Part of a small language model's weights: rotary positions.
Each number is 128 + 32 x the weight over its row's rms, rounded and kept within 0 to 255. Layers, rows and columns count from 0. Numbers have three digits each. The size before them is the row's rms in percent of the matrix's.

# k: layer 3 attention key, 448x224, rms 0.143, rows 67-95, columns 0-111
# q: layer 3 attention query, 448x224, rms 0.142, rows 68-95, columns 0-111
# v: layer 3 attention value, 448x224, rms 0.147, rows 64-95, columns 0-111
# o: layer 3 attention output (transposed), 448x224, rms 0.127, rows 64-94, columns 0-111
k67 082:102140179074113136126151157148113038138117153140105153131160155156105051191141147099116116060104167061179153099141126100056134161124104158112140192157093108077101211117164114101146135134142078137117073110155160086176087102151055111088105105108149142099131131140093134167142160137093149164135137074082124185122116101142132118105156139089
q68 076:121101171123141121163117150162075150175140146130132165133168107110106073127070099094096105128099080108137170143110080129061146142134179144143132141049136157104203109152162040149115137183097187118160150125140125156146144137129117094177148161195163132135176104167152136151118185065114144088152133122132143144165141174169121130186161105133
k68 063:134108159095117124121161160089110094116149168089070142145126106144115140122095141145156105086066136151138154085164170111174102138173124141151155120108132111171114116107155054087151087137144112160154181093083132088125108163184093105123105102117083129096090127101118119182090147139091147157133093057152078245192142136160166167101112167143
q69 084:152187148102127143104159070107159074109192095145151189065141092099101090139148180153157137185101159144071133158153173149112138151143102172121168118138166137142062082144141135170125093138129081161134154083142095126124132143092112112172139143102186084115127152125121099089146118117099186093079114080183099127144121065177151101149108107088
k69 096:131105101167096141104101123099115149194127139097126084072135112086147189157149082129100099152126111117118140128110109161116162111158126138102076149060133123158125093142079104133084147150133168103129190107081166165133169182119182187134143124161142123120174109112145165096136089118150133166123170171190120088097126135108159150066092081148
q70 080:143138195079076114140088081148126070097134088114125134089120143086087083135106171186117131155122118190095129183094155125122147086131078118111143146187132194168094113131153133167183069135108117154126111073103116123083128142082155144145124102151149177144125159125127105115128075109128188103093134190147142119187153112106167108190078110088
k70 102:106169104178159174176099136124111138127096112085118081074134160102126164127139089116079074152153108125080172079151125139109139122150077122130122129105134116108175126143133112144089171174159167151156136121112161134130140163100208134171176135134110129133118149174155174084101086087165105194137178173110146089076159163139155131097133104158
q71 085:108133085091139150103099112090163064113152112097145159083168122101105111149137143189150193186079147171115099147141162145107094113092115146147177075146172168132121084142123089083143094094159057170121160124128119101135106161161154128117091106115222111095138160123106123129153114102104184113072073140129104094110135090164138134131069120084
k71 090:125197182155155093182130088142115155165149109141195101136131129115161107102176034123065112115145164088104161154097097156127156107176127115091116134161153148195103132113060115178112224126101133128151120157121127154120150094082084138141126137122163145096146127136202172124189148138203145175206187200110120082131183152071139084103111093185
q72 081:153169170142144107028147126071154079116088125065067106164082128188100141129120173146099169140147147188095149124133122141117132167121159176119141067183101150151124085185098147170149125096105132138099190085111161127114098088187121146181093160116157111095115152196114051154161127138117146144070123121173121104170127127143178130160094084143
k72 080:124173135134165084160187100130135119107121049102180092136141147076136098204132140120045157127090113100139157108149125109120149128170115132113169151126104147169168121105116153138072203145177137115120118103158138150094140121095109131149166074146046130180162078122164117105104133130179156148174114054074105135166214135099158129119124098122
q73 085:130132117118112091139183146159118175102143140147116117133106138149183160162145092078142115084160101019080184127093137133125139171149138087146102172115109110134086187131131135163106155183079213100155061156088119150157096111159091109120162155132060132180058105126139172153140140112150105151132209127103140102112131132076138149086182131147
k73 097:128065142091091173078087128117184126088048170151100144122135136139067148121104188156162172111148103169146086079144182109120106110082099114147133081133098111073126099124185177087142031128163105132111104119125117111142095120175145094109113120111133128133126149130094121134075125124068111112073114094172171146121035137156116163172109180116
q74 103:073178162162133117142148126112150109124116184140117119062128100161202139081129127146167133135121170117122160118162163147127167105154092169165083071145143055148164144157098130106100129163107138134135143109183140138151139135151113111087114085081081111172150127111154098132098122148116144092036211161122110116073174148155135166126125150172
k74 095:143137100195116155099136072181135099114084140129140165148133084087039128186136109135111161085184118133149099120103123149127118115106136053146154096162172111176147148124074157188141094113092117146164167094159142104132119049124152111153110129049177127091125139108192113142145139125069107085119140131101161138184081133159071145207178156086
q75 096:184108194140104114128109171095117127089172194172113133135085135095104088107050155160211132111169104170080105170072105146164104096102093140142136094140164126165106123133139163148125144083121148127053114098133125061108177106103113153113170079118099128154117063089143107162177041106122098095093123175114144118115134103121097134164125126083
k75 095:165134129121148160097174114111160141088160098115115139131096106125166164146198111089120113078130175016097190101142106097122140183171091125085106188124118180096094056099113117099097072110139158136140124103135143170140145111108069133129135163143135160061132143127142189110103108129113140192133139141104182154138139168181152130073132126122
q76 095:119129124119112142106141158162178114138156134167127119137082117081051111110156148132092107128159098110171120133093106109128106129125111106086157123090185108081130144120194124142150054146121179118127035129110154145115110120107099125152187158154117196154216168126131155101103082075126126123118159111157191137167082094151100107147143069102
k76 098:133119177125159127214122131131112144084089153101129129164182136170167144207136185127149105142165147156113153132204087141113169171164164151149101143125051158135166117196059060122146113131109199134157161122084201126150146129136075138110122117160158106127122119143093166038104071111162130129126099173104151172187143148086192140163124119201
q77 091:121070118150108110146099108186065153111195137197163112066147144093078117107050130169115141135141131157171132134124176152130139184094138091205169120094065121099157168151171108121181108169141174125179076116164065126160148107104136162152125105166167188116149155129082123119149093085133143122124130080147150140160114125107056126162147137140
k77 104:160113135147184098166141113176148124157152140099153119177099144151081140181104063148111076165123123093121131086120111102103134212116163101138155193195128103161127155129154120188133127126127122175178067130093157130148116154109052115144122088102128135099112131142134179092136100169138141157206111187096081143185132144127111171081153126180
q78 098:107086145159131094094108127129134220162119125144160109187151120089141086150116121085124140108159108110159175115097127056091192117146107142095122213158139110132142178136107126116094123052113147174115110157131210054142107120171172098117155134178144120115204206068152116093163101157115171155151135170122131153049151159158130118181191099115
k78 100:137113135089122118090127151141153080159088104079114148120204126119112129145153116148113150125140137155107141168159094125140094120143097134168140115078161163109114129182140033112159155164122093136143124075142111078136181103172205077119134156106126118151126115150128032135115211073109139114109156128105067137178075214095118147134088114097
q79 100:111115131164135165069104142169125061108097126096064126107147110162108117120071170127183119129148123198108109117154139124100121135126055154136159082157102145118165167099145172091115149115130102180131190101140188130137154173140122102134079117102126179187110179181064060138108114162147111112074149129130131116092111123147157130127046183086
k79 100:130137133094104153134135140127122142083135126124152092096146048115116047172189126051131130142164157110123153078133160121113164165114189147046085140096164152073138090129105125184105120127099115162177104110098115136104125112083178125098121111102099149189126199196159134119121141136160091105158159117125127120127150179132182145137144137134
q80 087:086110146137080158179110105174154192107159166125097194153134090151119129170076141138112091115137132162094108170111074109165125151147160103161097162090089172131133130145165115176164185198123152128128074153104160074171114145076154059114154129145152116150147069132115116126115125145087165101125107109152145139167142192154082113110119125113
k80 082:151084132159150111139126132117128093126153133172154076120136133075109122133142145185140143151154122129161174094126177102123128134118114161114140114131137076179127117057091095139090159072142104083114161154104054126097154140080161146145137150214087159113096127123183125148140071119096162149070101180177098159188125123174101092155073140135
q81 071:122102101108121089104155100117081192093147121139116169146171150125186142134085137111155135197140138112141140138203165188087189176127127142131144077169120084118149100133106148097156140158079168158134171129148111173186111157149144185150194108123101151149117198166170151136088120081108128120124098087055065073157125202204109153121122168131
k81 085:050134141114137143170107124144081060233171179069138154125104178169136078187167102096064083088150173147106132119095089107161139153144142099126109196109121114122116166173153075119172145177127147157145123124115206166132119115114165121154142075132177095119140167148122116131119100175131179157173152191125062144170197175131121171110193179146
q82 078:150113173146155173138147091134179104136095109078199068153109094115104117126198144154133134119151164112166120153132103116118087102116070105096142128182194134136088091104097182132143129079185052109107081126141108101047105082164097139066106145095158169142116135066133235110139111162151115165171106150123148169088113082134141115146127100106
k82 088:199114098144102141121123128115144147105097119182135120120157112126091163049071175167154183152161072175158091127140119128121100086095082125127155125114130097137106074175135200139114091087122111092079156106101097155112115105160136166118162143107160081149084097136107161123072140136115063082070077090142147083132092113134139113154120121100
q83 066:116175095073085052166126151114108123133176097124082206132131126181164041111107070058086117099084139135097183108138127106082118149099137179153145088143114121097177133145128094169076146165109151155142183075169076218140158189113120148191130141131102131154119123171146117110100111105115128110161152109168067120166149121117128104169126099157
k83 075:031176128171150139131117115156112151132108115149113080167105135132147120096158067194043064079143125135091123162097119142181174118154163088131077078149086100132148151129090065167098150129161141151159118137099168130134113130097088041138101133103126202095159139130136115115175144146167121126142157142223167147151116151130136144152091094137
q84 074:134142168127131087109139123123080077069151111154064196082124159100089086119089154132145154153115167175096141148171165157115148162132121178180137078153096083130104063132170116147147204112104117090168137094100107154115101137070133149143147146106141122122103151140165053108092134148119155093115131111124077151163065078156120113121112118063
k84 094:127152084152098097176085120100131190145087159105117095119126088108134179138139126123108068130156103109077202166121062152168140114130151096143064137103124142167147079129078098189092119155168181141184176118098114202117178169125147131164157115181115191123152173108123139096126033122162118149129157152144122062157143157127165172107100098157
q85 075:146117127148127143135144115097167118085128103126167156112085181120091190131094172124178125129155124112142069139114148077144123147154130110109094101182166133131095193141102181124143106104121093127100093122066177116065155146101179178103116117143091153146118182097120074107167096157129106066106159094092199116072121095164154105052116087127
k85 069:131147132174146115161184115172100150123099126125177148143127153100168149145180086140113081158161161091087138151086062168109162135169100143120141163163149132116195141121067146145130165146110174160111143158170176103176163075129121123155148101117133078079088172165111080116192124103163126163191168167130077138104153187125134049090113079170
q86 076:115121099054109148094159102061204133103165087086148160104116189176114166163129168145158149138134147098090108142156174102127119116118095114076102152174169111172097108167063198109098116109179097151100175145129090151110126144154122140121135119096135124102095170096084179121146116162137125077152105096105080111112154061123110094145084092092
k86 068:135135129162145109139104097103116183124134115088208091112142172187153141183168069117047103126132181112112104144120134150106121131190099147107159149115089124127153158112074172133112205157122157130134130163101149167150133112101072126134089142137146115088163143148190161132168167105131153192176199117137102088136198134054148118147113075157
q87 080:147140112133119078084198094102163153168142143076109177135103148194099122183160173116123143115147136089105122144147142073091136133109116115093169103138183148158043112152120184076140150078161171141095156072120138122131111103118090146131108105143129145163127196147121111157179122154081171107171158101130132129138156078138144140150106054109
k87 079:127155124155175133166156151102123139102118118126208062170170200146170125182136089092088124053095158140174182106147106083157141133185128135136100168087079124109175116106117110129116165146117091143112112144112104133153124128149124152123153091163098101112182124150107115101132173140112156169176154077104112156168188147116162107103145093123
q88 100:161077142165138102157119182134136172098118145131078130125113145148129180077105111106084087091179161090122171092102158121163063128196154110177103140106120098100128157143102167178106157155105172117165038164076079121084154119140145120087088174116114131125106138145193147112157200129162094162142182101128174104191131143079171118124154115175
k88 104:121084123089140107094120126108163118133109087193082115141105073101048129085081191154156147150102065145129082123147115125119126112066131086134097074088141142139134098160232134109132073072154137053146132137085087095080111159126061096116124071098127099144147147114087104107101062121145115091056025115125140128101109088103124103137110143105
q89 081:069134124168092220122145154149093165116119131139166188205127132140149113119119157123110131136124072093094078123135088159141147125086157102178149117134123118113162181217187090136139085178145089103173153139138100102175145163193197109184149150179112120125120044115048118149106111128139114114130081127123101144142114158205102153153159170144
k89 064:132071096079107151099183129145089090143113158120149129092065078143141109169111138097149147141061118096127157128128136153132142167136088162084124169128154121107073104082168114060145107097145107119121098135135111086089214093158206152122162111150083146109131191100061155144159149114088188103112105155134173126121129130103119081063153166116
q90 100:090194136208111091121184147135142191129123204142070148122148073150172097077105081082093104069121124106143125125140127142184162201148150120153126046109130073126141094175111080124108171161143140112131188076217094124149145153109120147119142120119064093197147113131128167123127134103086097104109132116141157114125122163150154151143123140202
k90 098:098077154105101143092193154141146184106111100128126134165110049073084157119105180074154137101155069128167138131142098122095140127074105103139123138138130138159110082161161146144199073108094105144183110127153106073075172080158204086131144146115165104141127152138111087109129112126114112028100073158066132084108138119186099156172134165059
q91 091:129147160126125097130130139102150131142130150121118171150152143118008114111117107056159101078161099157164123123164118091136146092169138172090152173120116043106156169178172152110120131129137144103143083162208108071150142075109175129118189137127141116133147067126138170096097101101098105143211114100159099193114149160159125104128126152131
k91 104:093186135121108107106205093150138136136181155141102108151123111154127120090132152179097159098117153070136138161123047155146149134137136128162126161115102148191157175122097082089131146113105086131150174152169143119229145106139089150139140148162219140093179123144157131096177121124166160129103094151119100087186146136061085120182181086116
q92 092:165079177118038075114146119131113162155141121175135088163121126112130086136108074130141130165120067135169144187138091138096094090155099150155160105083144107107119146153190093100143098104152144089186098130146104108173125094184132104146158092144144137153135133109141084120128106105115075115113079177149067135089133139149092158206115088102
k92 090:155159164191161113158075092114094105229047125123105103105126138128187154108131042167107114115078062130150113088094129098111123111096158102140131150149126158124110158053140095153093142104105160169063081149138137132135148091131056150193113131179131111127108100091132184115135068119155151152156108143090090103151139106183129122126196117074
q93 093:149122143118087147135083129183127144152154112172117123151166113149159112165189093122109096117108188150201118135145055114133117087137137148052118130066168162087115102130104140154163157080097110115124178141069166178009081129124049126134116148111099062122157175150138178120094163071082102088180144121106139100099127124104147145121137149140
k93 093:139092129138126156156056126140049172153142121125056205174142138126185142099108105120142131094119062199097164129160132129164077068105103086102150116128139116096109139125104109094081110130070111133134138154179148116090129124091134078103117111088120074181114152133146074149058105132189097089165128089102089143131127162149136144138152135138
q94 113:142134069147062163104142143195142148141143090148128136112161150119143125183165121181174201113160114090154129092085134168108113090139121133138167077134122054095142162152210073091140132000118146141164096178131125141090102118227086115117088137058107103079156132074117160104171092066128090142162131170140153118170150169152140122111141120129
k94 108:172176163160148112138053075130115099164108080118089108146101071089158102123135078112126159160133067101133198173074075083153144114146102092163104140212168187135086121094073113205089131068151125086147137151146123102072175139077074163125129154194122148129109112096139120150132156126135153115069144143119106135122119138067163089155146133124
q95 091:100175141220152132145188136126162101119126150149106157109143090193146101134176109104109131131140153089168123072104103165103110147129129154137148112123197082110141088145187104116097065099185123142099124117127136158179129122154150124112142150173119071079132157092183159060151173145109089160181147107115118166194097111197111108160216065101
k95 102:125110139092111095140126163112138134153158181154127097121153102120163156123112105106146157167112173139150067140131094101115125128144169099133126109177132141163086140183071092170137118136074175128092172126057114127192159063217064162141169101134096102154154109124063140105145097141093148122131115133186120165157112102076101153142061182118
v64 082:121159136133118083188117059137123134155110121112058101129103088173130082091164075183089119129127092159196188097122100112150133168133119128135178161193145139147099107136098129122069148112141145098150038134194148116094129130124068086184089144105110226115127196120164122084165177157130131108133098143142172156129131129080094146131113188152
o64 087:168108095154047183183115255171140140146085118136123144138140142160094152054143143088100099135213166116060130164124104110111092102078105199092133187123085105120109108097114109141113146149111108082133140144156090154153115186157157092152135120194125135108133134156086129127055051149154131117127208108117148095073102119119113128099152155160
v65 093:111106108108142077161103154071117096098119173088182094085136144167142103153077141149131140145094192116130118159174131127154135148164126120148124090098090164153139187150089123209098126090131151137104117185108103142126120106135163165178161099104077139137141092175158205100116133074110121120067124107089104097138143110080142143125138156113
o65 099:139186144159164142130166205135160106114150144107150126140098112126155166130144165083186095119107166105143139085069159159154175167159084122144075111153147095168118200095155143092149153128133139151180131086055150157139156145137139138117105097137147165144102102124096120209109164118137125123145177185071148103109121140139128131124181119047
v66 092:148146139117112120148116120127150114136166119145182136156145182064095149163160135141168151182149131153128143108142082121168141129144149151109119142081167112114113126127088201107102144151112185193193126119150092138108140175149118049054095187139154187146152139098144133160136120154165115102130102159094098084104140094162135110062105097165
o66 090:044118133134121120173176133104092182161096113187091185100108140067125095108137119125116086088099111149124080147144094113102103133088059102093121126094127060137125099146139104111126137152081075107102142150207083098200158118129122148117123099117095125098150118151106106077167137087114107123124126095083143161118115153157111178156131097125
v67 088:157180089185134117136173104150147151127119132192128103189139138138163196154091182122105105157191080133096113128127103155153105141195078143096101099174105151084134162130119168098099152073101151116141093148163116124080155148115112120085162130057197069075116138079162141169112102117110148171110159229116074143165127131102193116150157115065
o67 091:060204089072134121165134170083160097130166144071119176144133088120165108127121108129187091126125143180115117106207168101034061189103115161139109123177098156117103142171171152149125132157106090107111111156162161131131126140178091128119107132113101131134156198159106094076129098119100107080147124114172142128173137135133070111162135164067
v68 082:171088077150113111126066101129164147115144108107126145155146110148164119140161176153144138083124144070171131137146135090181141131155193149117134073087116129183149100121109195154154092183120142106076185138128156098180099136127066128091115089130140099154183139123159120152122114143178122118175109083097126148100129166167154141150107152133
o68 083:128154130120102099115139065116095126174115087120064160096086139161077129149098167155154156116132133138141162148139090138174164172098172179109131119146132113121149134124074097101161161141126124203100131076166163114130148154074191152177162162137095080130137161106240103106116088182077126118088137117123114103113134109144162198152043106095
v69 087:162080103148104151147151091130126060117147116125132108105141120126134168095139126151114135119129101157158149077127103137193157176146201167113163096100108083083111216105061134135075085071148152141083175182119134118169124138183125126120098106121124095139138103170181136168088194167074152109140062120094126161155179151153159146138166136104
o69 081:095160096048157098136117141071125189105149136120180122154129158143167113115116129141167149051166144161141079070117153164156101086153142130080101114096055113136142113072138096133131159166087148164103134093134096135133177138089154119141120121180086129122062139118119097124116151141129125166117114115115095108116082147089107148170071164141
v70 082:148123130146140109147070161168176104139123104123107131069116079122116205141150109139140126135129076128073194107132157081154109143125143167206110171167174105096143130089110175141114158069134098127155139142184128157068081106137030116137148096109135138130114136122173102143143124130077109184176139059136152121140126119114198197137127149170
o70 085:076159149139136138188087172134138164119178085129160127093115106124164110120090154131140144188129105148138058152054119078157174170134086111166133140172091152141122097141134136151154121121164144132149123116143095145127111152100169089182123175189132092093129088135168097116128159161148139127104157116162076126128185154130137112134106191115
v71 084:169188145162129081163081142119124132068090090161169133144079206159152149073125140157140173099099083128105109108131096122130112085190129117180109164087079194105112121124080167076140086103156181120121143143136097171134167126141083178113161134128165085110120121121148145098009151103151109155157129141140209133114112128114149159095200130146
o71 086:115091141132142171156159169091157116120063166133081114160086115152111138107063111081188114158076082114175117175137145121150067152097090103164082116143086087115166114161134157186115152113153117100144102105161166107105148134088100191090126120123115097136189126135083130154124161184101141129124087139161084142147124102095075144098144179152
v72 084:147134147120092114099109148189167151110132119140150109094120111051137171104169178158132184109089140073149086126151204159121132127160125110140125107077125118091078139172109120209124134081174119176137117138128108116150132081142122154138087097084088142089103171104123188133149141075154089178084134109109138103172113142125137128145107124174
o72 095:062065199152151134116185057048076151122188132116113108144131124082145112125070131122112128161138114105061113136065154118170179177128139128150142117140124113159138113157145134167135150062165135135192157074153109182142110101144161120143147136160166110160085153185148143164170159162112131143152159150156129160085194148139103160161107130099
v73 092:203066144124092090120134112114123185111131126171078150141091081101146170070124142103114152166190140098106168125129154143113126121089143143144157100100142126092084068096104152146029154115140095117129095142205112139113097149128078128138057086124076157146071196120096156140096140122125088112123144132115151151122142113109127131076069080173
o73 104:127142154147138075130111158106102089129113152123169162101094157063108086117180102174102138152135141103146131153118142138112129080170103160091180092134131141140126116130147163153130135086148126142175103088145114098113085147113158115179114077158202091106184186160143092038137086150101202135139123155138093169175082165187103133172117061137
v74 086:165133166094162155175174099114124155162126178117108100158111087130151110129152125112197109160173123082132158144112076144124125183158121164188128143182142112040153120058065104057077133068116085159160140209111099108172138168125084170130161117107118169119098102155150169153107153089124168144162126099131105177120101091138116129107164136127
o74 087:118124117117127130103111168119155099088039150098172177101190125129144123133165146094158109156123173110112112122151142062105106157190131114123138152168086119165106077094099213088163134103104102166134200111135151174175112140114158176169086171163124138126148190073113081151041117185136093092165160074118079116149087130108145157155153150101
v75 096:122069183115106141109173104120112181106090107168022143155099115111124108129109075121115091123097033165117114120091120088066166176083115102158101170140106114137131107102159128124098153151133123131156176109126167114110087105077109157139106149123168062114094126111126149163136144166122130104161075092113177160180199151151138133139130126134
o75 105:187136134103133157167095081103157127140100139155146106171170127146073127120069081128101092146144108156120133165091115083100120053190135115129133163104117192099120130133098103134121087130163208138088129161106176072093131129131123110121175134148128170081193128069113111074150126146128114162145123177151168114096121174064106100128183118182
v76 089:136072149109126151157138157166168110098159134118117081124154179142177165146143089124072131099179077187108171100081096116152115112160122197158166130118134135114159208106049089143059177114107122120163158157093096205076182143126112100128087073108171123135082111149131168132104126068119147154137177139134183109125130154125131167122159140099
o76 093:113051127120117151176158068126122162135113107126145128176117098148108165100098116096122137091134147163144076034123094139076079169110103069138079139134093073110144115160146137151149140118128113134130095158178136116118124115124097152140101147198106099138130123174112102093089164159159099144203125099131105153126164160087082113112196129139
v77 091:129130161160085139184154184118165132162105137101139123129136129174199141124127087170188103108156156117167116114153112118039100150143182135095158106139142128115115064090086103128088132148126213137135158134136122055214164106140143158098123124188137091090078158100139114171173185203117135144089163083158129145129088136035158140116117101099
o77 099:123086155159105161125094035110119107133081134174159117174114134139077115143105145095156063111111125137164086185104094120017055163165113136045083128135166176179139093090167133134142130147100140106092139118134149062113150178125137119104079140082137104079137157126129100161071173098147124159098162173142137120110120128124124133096126120208
v78 078:152093107064116130160112163147097196102118118179130107074108109155144129091099125126134184155128091130136099199134104162093171103181123194106118197137155076131108126122041091169122106141160160119176077169156087136121166177097162142150156068135171108078102150041160116091126151125127100085122169173114125131168158120152138137113124102139
o78 083:119078179139146131164111114128093111105119162139114090160163141140134145125122055125079084075096154074178122086132107068157114160173085120102150126081090099119145157113155129188127116115134128134115112180139107148123137124146129122128079155189063102158192183103089145140152130118122168147200094170124158103187142192093137129106145088168
v79 087:088107183113129181118131098124136127113108173115043115119120130119162112178177069137115098074105071118147132104159098153083158097064100192131150150132127142089074134124090142140139109118201154131151150191057066178114118097160135137155131171118125116119167172162139176123178151182140151089138169189212152103180178135164127145119183166159
o79 097:114073130137066104101081111127135125106104141167201045136165147157106159120107106139079157094161098119092096152080116050109123094139133145190140188195129126149128144115087115135112116109088126132104078148135114110099128131148152138126157153178190173111132092081128120153142137176143094179137127125100153101155162157128080179081101138138
v80 085:157125151150186163116174138193124083143187170178113052139122103098179110126184188138091107130137183166122153080095161137084137124114096081134075169145135107118135163130141144103154145125158167160131142111109132165117156098128126160130132114111120184069094140075193158127127136093168112210124097068123148120137106113107141080108172082092
o80 089:101128090082091147122171089126134096080133115092118152092134091151094115103113110114177121097118131180119076154139150136085050127153109100112099127120077069185186136143086105083125121156146119135130107188106179168119119152121089127118117087103086072123113133140090177154104110127170146184135142097136060134085157073131123080158160181098
v81 084:063074198145146170173144101120147190144130078129207174175090086065066092137139124116115119096152129129156222089121089151092143133186086106072112129178116131106129163151059140090102150147147066151102145169121131166121147106138142151119135143145200189069146093118180143118149157191133184115151127113130111123155135101151107139141155125193
o81 083:147074106075119083063055218081059098169098128106150118125171133120100130137145118164108119112102156162120128126156096060107068095147095197169125157049165147128119145123150114132151136115144179107172104131128144107135135160122092129133150112125121100119173061151133143116128104101145099111156081095143162164238131161166131122101092153152
v82 086:117153121190165127101158131127140173098087062113126140109100111145087147084144130186177132100150068152158132210098127132074045127141160144131114108183084153137175154139099128142040162146191096141108160114133099123103073134164095101110094147092160155097164129143182094113130101178107102088092104115137115120117150175141162136195125127154
o82 089:147141121163090105153115051146158177136124129130161123155098146117121144122048104127141117138160149175122129172143183093139142158117131157088169128142146130077085155113184175137242097137131172110170110134163112154090111100143139155177151114146102196187133124047161107145129098143099147086130125107103169189158208097153130161131182136175
v83 085:154169091080125170141153147144120147108152050148087102125138102151123101149176136026183158079154129135027124165143116161140107113104180076102110127106112065087121163124149153147155136106183166142133094103122119107135154152127163120149150169133119129142177100181147075078103133078123168097140082080175137101147157109093175101143130103104
o83 091:141143113139129116149147150103099141145164109115197126116156118123122115060161076127126136133119170142170172106139174166130125100093117163092121078134155080087124056120138143072147100132149104061069136128116147149115163154144127145079131127084078088114069077122124115161121164055100130115195146180081137163087158114129143172164086164078
v84 087:098134105116077085139100162148138136119076123128191182095184172122115096125181101109098105146189149161137092172144181100101082088137152122053103035120096096111104151164143148093162121183187159098093119108074133139116096131137118135076088103087151102133132126155152177166166113115115168163087110135147131148122119092141171126127119072121
o84 093:159208122105195156129118058095078152123171124140081134137137138145127090075089124117115149094096093150121131148090135192146113172109159095104073120119153137086170140141140088191101080162122141154124164137134091137126159167122137132161179099163173145097093082136103182140098149101115159071108098192160163159112185158147101092138145127092
v85 080:146150087160120156134088076113141122127118118127123165118112129151144073108181132136148127088066110093123135142138141157063127055115171064100138113128107109174133085152183161092112043108079200158109126053124141145145108086111138136178086122114059112127110194136133094084147105216151154142128131137176143168147115168143121175172126104142
o85 084:130091102103073123141135129108136111164145091163146146140088107136079127081108148201146151132139121129162127040091112122119109131138128148122191112081110114097108117103098126140099076102187169141126202118124126056118101193140130135089090112139106065072104150167136125176156126106079110145071100174180163120133139162127131126117082120117
v86 083:128143186168109132135158153162124096119127196105182096094114160150151148154076140123154098118107119123122162101133048100166128152153108118134166121132154107128162143171101076152115134076118077138151133087080068042138151177124182137094087143127147106076133102094122114127094105116148148046141096102120183180159183120113168127116150079104
o86 082:141106144148157064170173155098155095106063141135135103187131130155158138139089207081105112190127131146078132154128090106134102132133145147125092100093116159139102117108059173110190164131121120115083086150136149159142113095154124132079111123182165107125128220154163116119103181135132142127112114134060105181100135122105131141134120094126
v87 085:140130154148045131149120135158148181086166153158155164141118146101179135152200092138104139102150146191114120131167142120096143166073140111098145131164057157129101172071121127091153077139133130106098165166128148154112148127125144118154167121052120064185193158104146149140186121132098138173185136117178158128120124149112193124100109138123
o87 083:093111147112128102132091077076148093112139097153135137122141114110068104092154135112063135131133116177170100135000141092065107116131151105187122098137149152074143143193137140160115123124122184154132054129145069058076101132117154109163120082179120098087088125143150135061171100100110135197149158136132185171156171118131103112134091136047
v88 080:114169166123152158112111118128103138149153160105110117105099151153106104126182113040121068194183149084105125129138174149155095148152152127118152082141076144162165144167196111109093144134102155088100142102089109123126119103097143142087112136113160172135074180176162162131162077121102132131079059138155163101104106155106128115149148162082
o88 083:156138093156149129121122185135108121131119111100159136077113141144173132119092181101216154139074124102113084141170154152052175146148136141181160119162134134104129150166134155084116148129129124125122105117153135166082125128198130123114144129163023147125114126150160210178087072140120126116136107118093153128104128094103143122140116120138
v89 091:141151156172174123088128113190147104100129121116153120087120113115148120098128113106108114126154145122076091133157200152101094136114086067146130236108087147146156125147120145085118150116132141129149079052099136209116100144114150152136098117141089127097111094052118130160133150071140161130119254161090084114177098161151143161124198121078
o89 102:104104133119137207137092165121157105151140124103073092130104117125173137120092155119165130179132121081168092161086119147094173157157127145133102109141082095127116159143129132161125159068131115102158183122079122129066131101109093166130086070112082144131097088143133176134089143117109173113055114077118106182102207156175148077066125174117
v90 093:152140114125093097141192133099111078188085084116110119124125139024113121102135104141136183141097122113114112161131104135151083058166156109119133162148122165125139200197079100136072181105137090113142058125170107070188144133165157117110155112161101188124098162110130071074136158091166114144151106085093160177159144132109139132086113100116
o90 094:074161156094070068112181215085119131085130136142096194119160100151121137084129148065140117171062177131138127092184124185139183140098083159139201122063180107219098066052146163097099090119119080154135170100152133145163148162097094132168112121139126096128142189131122106116110143159128163088094108142137110141081110101067144153142096163055
v91 086:161143146141150117110147095120138176131152156119087122080139127120082140101146151124142141175125078071165139102170183114120126146131121169138174205125123130117059116153090148138141140149150088137162154151082147113177115133134054171085155127102178098108081176093134148154166149190106175125194147155125128171141066169081135112146093147204
o91 091:109119161093094087114108208109121094149118104182146136109124138143107079204140121089115125087104128143098091161137092137130162107128208146110150131131142190124178132119102136155206114108067133095167134085131147080118094140134217128182133164166149170110099190128159129121122095114134135121047144151171119156152099196155128134140137132132
v92 085:168167077163153096134088112117134096106103088147130140110131132132092133161133105087101080115202154148058158147143122088184111116156162187092120079125127135127165114159198178147110127242114125108182119132161103124087148124110092157122116135121112127151163169147109124131090117135165151129123068165131132141168135104140126110103150140142
o92 094:169158115086163046146126255163133134160157168073145128118100118192183093165157163167120152124044068099139208128195137150172182130137083138185135124138133154107178136175114116132136115134133119165103115150151122142136154108136085158136178124134152087116153095075116094109176117138123163096115129124115101115171157049182125128180115133115
v93 086:071121090106146102195219053150108136113124178153082141202130106101076102179107142068131127118187129146123133161149159181160091109124130125102132083122133137133081147185132134079125138082117103115153097179090086145119093138209113151139110172123140096110152176130078171198131144139133142137154113096113086106137143166137141156161107112070
o93 088:124155149141115143135163165074128109172148108125177184132142129105144150154140129110136143085107146126079163121144057169127138144106154181152149149108135156178185087111132092096124134090096095150134161134226138148155082149121145079112180069096122189135148140102124117145145094157080126114133060073095081125127103149086103102116078120062
v94 082:149105103161156121120116139136149179129093093129114124157151133122173170166125153098100098090156123157184130111124150095125097180124106086154149135068106098115123131147199087111104129132107140182129180123077132137116077074137117100182148153091113195149174187076092072157131153170148107159101176135149159095173088083135186110128120103104
o94 078:101154178114110208104079146070083149131189122098168137112129130109060104150150130141164119116141113169100079142165148120139127120088121126151135108166097101110111174116131131113078076101110127133130117179200165119155149165099130138104069073139079095128103095101180189114110137156120110096130140154110148106074140118146142136134185123118
v95 085:132103131136133068142104119066178136123118231085190075131162131170163137058146133166126147122100103126045148176147105098139093171144128176132120126164099106108122130118145094087168167113135141040095160123163166126131108109129162102126120110102076102101113132133166174099061136112123190168178143132159130170151175174038142179130081161176